From a checkpoint of a small transformer trained on Wikipedia.
Size: width 192, MLP 1152 squared ReLU, vocabulary 2048.
Architecture: RMSNorm before each block, rotary positions, embeddings untied during training, normalized queries and keys, local attention windows, normalized values, value embeddings, hashed n-gram embeddings, a smear gate, an embedding shortcut, learned residual scales, skips across layers, capped logits.
Each number is 128 + 32 x the weight over its row's rms, rounded and kept within 0 to 255. Layers, rows and columns count from 0. Numbers have three digits each. The size before them is the row's rms in percent of the matrix's.

# layer 3 attention value, 192x192, rms 0.0481, rows 12-61, columns 128-191
103:095160098094098150152099099147127091107151131141126079102137136131147179088160077135088150135158165177084148112142116178125109164157074102080101127172144155151114112145088136105096140117079079
104:076166133127143114113173192143169100157122111197141105110144182148057131137170061196124175113133161166217144124133076152104092109176091111092069069074127089100134195117166130134082117144177164
097:159118069140062166129169128125101183111108147119129159095133123127154207125077164127135105098110154079157089116140166224141132152140118091117145123164145147140136108151201106188140129109159112
094:159132041102118127088118122111107157095049156113169133118077146147120073112149157187203075118146154123097119160079148125105155108107189132109102167096183208145136143167128154057145181152130182
114:144114153148148161110141175061079126106053106090145155146135113100169047128107116155131134111114087085142121150092136149178184127115141092219140095146138125096116201151141095073186141138125054
096:114141155075152102150126146114117106186094128133132146180147181121185073119108136132131137117176070167154144133148088208102161130109168187125152085090132078108135111114150086086125096122072160
092:136107124117119168091144143118145075100151195109114122106151175155118157070152121168121076128177084075173193105092101114143158143176117119117141141118154127112119174119143111098115178135196162
105:114123114116108129133151148104169162107123100106145118101180119088189212135175072114111116057189156106156133114190125072121181189186127048112130098137115112156124124126129193116135075142099087
102:073115167127162113055143111105100116124102083165189099081130159149157150089051120098145139167160178134135092105144091128112046154133057146113166088142104124132141109158183103192134122104130125
098:156177134105179145146118135111098175151146159139149151041148101071177154157120063126178129094089123118108123168125168103116148123176078116145080077117172140112099153175134076136111076153119071
098:104094100140104088145177201205153099168127135129145100053159179181129123122140210100108093099144117107136152129108090132104076116151103123135167127158106120157147089148103093161180159133144161
095:178063088148135150201142169140116101126161158095112140139066108133161155121206090084089121094121200125123124079115126103095063139078091189113112163157108136145155182128152127147111138100097087
100:124106114109162113156099183149113085141079165098127081096127123183135123162109140122155119141043102107073124167113164117065152065118162067126143131151063121148169149179145127169133145146177165
100:134171138080111113138114211125127085116113168133076117117094091142096151136136104154148129179096088114126139099075151135116183107154170161119188123126133104069142105095098137145143173165153168
098:163101117098158192090130121090150138090104086108084167141114114089142117115180176118132140106052081084190119126100125111170160131088086102184116105180131109191125111160091061091119143124167140
098:106146071151104110122095093130150129164155105136117129112155093079032217075078107153087163102139128151181106148119113121151172110123106123108155113127095159165068190169135180149131100143080068
101:115107144149136117120128183160172154189136080118159083061129120113086177111147078120129110134094188110116153125138117128151161119143143088179081103158179157111145118162133126092142118115166165
091:066116116091138113094150166143143138118102130129083180110097140075116078149117116103151094142059215145128150147092067114105130083128135139093127117046121089128108157103114117195093147111079135
103:155149141091099127180140174159175114139123162098107073096136148150101076133109128147139108139069165117110107172126139149195110111139146162126122160087140112158110088142116091128180184113080137
090:150128142105120132175121126083151078180129145152129146149088129154127159119134122111104091112150135094170131120073141122186103125116042152122068152127115066143144090157102153187082133163162108
098:097141099151142107085148131094132130191124052139073145158112153126137097124153087094122128084175107106092128134154065092182188124091136121182123103140161135114145114128041134146111087118171111
102:196148108100075114069121128114137141086109131116118130109126121063100169149132121134181081127134141162148162142089168115056098141121131184118125152095120116141111106158105100120125137143154153
089:161201092182117141078175168084175177132135111116147145160166114181157113112128136187126138102091098109145143174120096114106156098114087120106162120155116120159115092161125110161093074144134124
094:061170133072132141128098119183159062139107147113100128140144119119119150133110172116137091178112133119116105091114046119109141079150118110178156180132138103071174091106087157153067136126147143
086:126126121142108151082075193129128100113121085102084136148195113115134168164163171111095150105102136111135138101097068099106174089170108160123092111114111128118142147139104169116125138142189182
095:150119143142095122147196122126221089158166214172094119186086143162160162133156082189133160200159122105172185072110157164097081176207132142088119119119121135154133133122112105121174125133102064
087:074141149135106116113142219155108129199121167142164109155165137104135113147088091126118147139129120103105161202111096070113130128084159085148222074077128107164101113112128167150139122144078179
091:108130158190149164120137157146071090089145105142139143143091148064129134177134193137122108130051101117116074185148095076166148109177137172149114142100122137106122073083084121114174121141169093
105:106161112120110110144101151083160198128114098151124049097109098171118122132137124109105189128115166136221122136190100148137031159110149063102097158129052150055168164166126133125149123102162081
096:102109116181122118070145094123131167165121128124137124093117104151096161116146093153096133167137065081154105166170106141122212158058148175107088178167138130127067112138145102093170122120176139
098:160049154130136139110083125157082127129093060155163120123132073126220179132140112118125202119105136138140104166097110139110119111127117078137089146125184144135085118100096078130123141118123116
093:117128115188113063170150094186118202099130130096060084132170146141141082156188161094150151146140124103136133131117140111194121119066201100074063148164096156098132070143111106084108143111106154
105:111165167149114108075147162154149154096142141110131096130137188143119108170125130169090100113087141153131130154098135111084110138164123143109138136134125132095157163148155096121169089092065097
095:110162121099108112094136141143115091171131155111158147116100184128146113138147131096096120151113099211124202156134078109086136152166127157163165111140174135118104133109162156078130088083181125
090:104120102150121143183136126120173164130137198136143076180102124160148180120083113152072096150157101131156139148062107155092129119110139122055148090145130085149179118096090127075091167152114167
091:113188137145184076072115131094148099099122130105081087125164146128106124094109147167119151177144163157054171067130130130047121100166138155137142197065074112108120104083146160098215158139102128
095:178107130191117073153128200080087101106078106189156085140154106069130074093123141074147105138130101138133167093175131087172135107205106062099120144162054121130104145141126148142121115187125083
096:077138114110135131124098133109140161051112150176139116129148138145132096127119103146145159127073172176089153186150135138127090104198125128131125067102189159086174142139085123129125155129102110
093:094181135099127140151131123138109152136104159156132133152128157096174099197110073171162151128092158132111139116149179153140145149112155122045130075139178125131172132103105092102116161151145144
095:134110108140147093108150118095130103113165151102138115127075160114182110130090070132156080094116165125067154151102133106099097095152155169117116195113061096120081126095174167077155143183113178
087:062170121091148082114132145161149058124109169100056064105161169149059114123132078098106129130117110180099140145094115153191145188133131111105128128126137109105117123112094084087120144138140163
097:146186129178071084128114197142100115064140054118158115140130108131117138139145114114162157120167147137159176106121140115156086124091066089157151124154142177195060097114185081146163142113128171
102:079119149085211119122138030159143169135161187147179132135167136119155176135079108104094148168101092095105125179070120194125190143168122073179085138140092076198116165082068134130167148143090104
100:165105102127095102091080095175108106146131135124131153168134143121185147116090078120134160124119108151097085101103130189203117098145131109163122114147170104097124162151062148132140120145102168
093:162128133140191201154160075115075159153133136112136172100113094128121092134084143114106176056132134070161119091149093177079099108137144138068164092136096144133119187139084157153174145156132086
104:110157140177091107127092172058097142118102064147157128128117157140132126154104116189124189083099158120112106172192066145175111174127114111150138128132106148174147092110148110099136118102147137
095:122124183163155112094144119157128076217138143114150142121162175103117064088092144149098098112136108117154156164121146109105170094106102101137149174146139141144134178145137123151095113140147189
094:120165159102175156087107108065179126121057126151164131139113143090114168095127117145145133072161158159079094157155111124132050120139056135157163169094165093090184165107180146149144110110151110
082:106116088152098142071135097142131158165149112114134168057176130063125135138069128125183137146156127092089134127144086171166079137152188124118143159159098091145150120128119108136141162136154103
089:138144124185101120133130184118097159049106127113146196071098167127098146143139160191136149160119127131132114130101144093116136125082162130069100133122165137170078162191128174144135169127131148
# layer 3 attention output (transposed), 192x192, rms 0.0599, rows 12-61, columns 128-191
086:131126201125087105125180137150134136165111175104092139121164138110154083207086156170113082138122087128173202114121095103072132095128077152040213151112099120130149083143118131174179114121170177
093:157138070124158126085130074133149065119140117129112166153128136133204158130087148085136114104132067143077143122103174055166096142085141121164107147135151147178169110133103083124200144127114087
094:163132111194118122128124107131209104122104121127183081144173096161121142146148135188183095140167172153149118127120140126086129140122082096137145116118074138100122153116103147126143100083163138
082:114111155212154081153095078167161109139147126179050111148174133090165142143097122081129093119137130094137173165173118121111139120128092114123152120140112134163106093123114123141149084113102123
094:127118117092178126151133097079181084137128068146122121160132118084145082071130183086146157162079039170135061131130106136180123111069182154127082113109116117139118174117130096144105097147109179
091:143141088075153144133121148141100118072120177090114116102152129108104149112196157147139100167137152120164109153203116104157132118117164115144151113126200173125134126146084167210157160166148138
081:082076163142169138098162042106158157158163141193126095174143063123127126195135086102116160168111139085103094136189133108120103145122162107135099116119162080101127121136102114168158099124131142
088:139137221125150140138123118139103156110133116077134132127116115137125069119091146116181178113131090106121140074122062171089133141081077126145072128129141119137180118137137116165154140112155103
079:118211101158182130117118141094089147176147037161087119133155159140200111137208133121102168119129106141154169164173093138114163149126219132112123163189149118158105135131130087110175114198141169
091:120061127140139118154129104102181125168094095121150095204138104131136065098107136158115119111167109105168126147163101200120156117136096149132106162106141112077109125122135155136152123121117129
084:119157090097130180101135094127101170157144118120109154065125112088118123136105111132107106164129121146122147157103180112118149124119100132134112150110128185101116151093135144080091107063108127
088:126167179099179132108133139159170123117128149145156112077144105164075123176124126138146075154145092108121136126032094098091175164158189067086113101087131131114094123156093142132138109166153147
086:121139131189131122109082131118181169142175066158092091115139106152116133146116098104128109150091108070156161130081146158140153202124187184149053157141112136116083143102108089142122112202144088
087:135106097148132113113147140082192164122207127151156158127127189134149152151049120163088118103137192123134135152149133138150089143121130129115149144094109143174148128130065141105148115111085100
087:113094152111107143117096120127129117153129138088168094104122175131179100144130091134197125139153138167094116154119172110122119129078211094104086136079151125128178098174106119188085083150145190
088:126122113146107182101113126092145167100089094097138159128138094110148097068115136132155110134145147164136152156159150206104139156168091114144085177063120099107098162113157099103142130127081163
094:205154145161097117148140064131123106182095141119154111150112112151114117154110132111058096126159067119084152114117136133140161140111113151136110105092101089088139118068164103126135083138137085
077:131116125141133157173127152181043093127096190123160096107182088158156154129155118185107134084182127126115163088154156179073126153201132141088126138156168150084147111103083141108150160109102101
096:162137100125146155100142078110123131130123128161161151075116172148119155169160103158103106072147119187129123067115087101102149133110149092089174098133108113174146083182170177107141097125149150
091:132110164164154138091126165184162137092167144117118123063149150194152152154112127150157220083119140166079122128137130085061107095131145140097120131149085161122193163170157142146128170143152111
094:103090116141136134142132136148080075077081166148154132131077183127184069103097162099171114112143116138100119093155156106199105066098087195160153139116110150134145098066161100117076135026163125
082:105098117131122086122132152202116043111151158139140073127128153158121144160117140108092124112173116096080140121080115149147102148170098130156126097133166092092132132125149098109116102122098115
085:137125125134164212133169129122110160088134082116105153124134198182115163113134145131130148125157139124173095098107145081084140153081139102126108143127152160171152107164143080114124119125097122
082:131085161116145141108138189057125090133096122097074169078087158148167113155053092116090118084161134166109147115124130119170142125152096138108109122116134136104142131074083162092165163117103100
083:159187102196085162108184081154130122123171161114126090114138121118145162103073111126176100140158081081152134174121116115104112144115168119119135094092212164085137195116170112191109141140097109
092:098142188078201135134113118164134089122149132141172159124095127145083121170127121102135077099171141123105091116084127087135134172079126131129146130112153119128114179139133153168076156106242168
084:132176102149173125133140145067098084101118123065153131129122157139163104104201232128135142093079155092137085138114153172097146106173065163076088165161141148127134116140139127083139177067151134
077:179105149070165146113050179073118147138119135131156158184066135108116118065130148076110131152118115123095154154169089150179160099111139108110052117134142084138113116117209108138161157072094137
081:123091166112097114184078128137159063167123099146155145124115143067124144136146145143099126076089160133141090178067105119153196145067129165186134142104142087177100133094065167138120074181138113
082:084201105040134124126121123144102122104156139151150154159151151162132146167153158089109167097113120131138109141126165164113052133148125119118174123079133153183138085116122097151109136050083185
086:110136113169179131152193145114205096132099117120161131127167144131071107120099131106140040122109092071131132068178118157202145151135152147145120054142115134110136232132134168133092109113145104
087:122159142082117133143101148103101054161111130085197127200105135162134127117152175114071101090117127140133103146087129087144140102114112128138157164113117119152151170167163177129096132096185134
093:122052096129058135142136119113155161119163153139106177097146112147117175114152077130157115113152127078162174119110175139098164123119119146143135085063146153104095124127113118110121098183107120
091:145135143136155125172145162103097173138149150097108103155120087161110129105129147119124169144151165081111149151150149191161174176112093145116142144144128127115121152055113090135171205136148072
087:153092088091156096051110180112052113121182114120059166012107121155076129113116109111072121147135138133140101143161120108147086098181175117172121103077125145149142165145190122104152088129106093
088:125137099147163143090111108131131122150125041169154161121082165129144126150112125051118113087108126137159108169170094084152121178154214139162149100107187083120148153070128094085103096140122156
084:148134131107152123156137154156123124163074128067186092099126148145087107183144140122115197127099121190118138201186111057124132177125103142226154149093149133147135130164141089090130149081144122
089:157132160133130149153128071195092109174115090100153072143139053084082141152132136137120084146164128103188151082143030142079139159134099137120140108133125152181074135145131151098094137148144114
085:125122114123183152086143092137083116176095095143120069063127155129199150126174112085152138125157121145124135107115116107176097128085194147179158108126131053168146102109168132114123116163154094
080:108128153089072084120044151146190096151134106154155158083108122144081137141134092080142130129144088143121100121116096147117109085134137140171147134125155133131096134072094167140100084124147157
085:126064120132095119125137103107071156119148148176148156132114142142151163094155123140106108143122101131121161142204089138177137089128141066109108146107068121158179108192138130142166156147088113
085:124065077073209124114150090054176067121149131170155133099178131146115153086197195136111143120116112175152084182100192130081167144114119091190087124137147129183157150124099136107129153110152119
094:169124157134140105101096215142096053146051099088095108114161084161064089125160139145115178078158132118205099160151084138144084150135176157131169100137132183107130141205137140132117144124175114
090:114149127123184142062097111086127143126034108082124168092118117141093135160087143089131122082130150175107092157167097116117138140080126161118115128145083075153143063108130124093139116118142178
093:085063147085102147105086148197103120138136173162126118148158134090136181140120074077069134163157143091106124126131155148115073137202102099130082120143118124112088122170131143130103087130104121
090:198179036129167169123082095131114130153183173136143135142118091073108108116118167105140089138125112120081117180096129088134149140081120117118133108137072139091169110154146105101182195136131146
081:143125108133087122167159110155138146160080120097133091110115130107101090124220141164126087154202127118134158151146163188110111112145093164150143106089108151061181132125175136154120121140065116
080:119088092183104116151121171155088122141158130141104157162139088109189155153178152128131182151113196139169132141156107190157137171124106145162151099121134157127027052097094159111114177132067112
078:114165135151182139191158061140170077124113078123135104125108130122123071075176118112085140152136181160118146090108111146144177149127077106117093104131153137141113072162173117148114093087176145
086:097109058107116154069120125111103147192181087181090096139135228117193145106150164077121131096100124190086094167121128164126140056156142103142150143090092134098120146129158124125090090099091094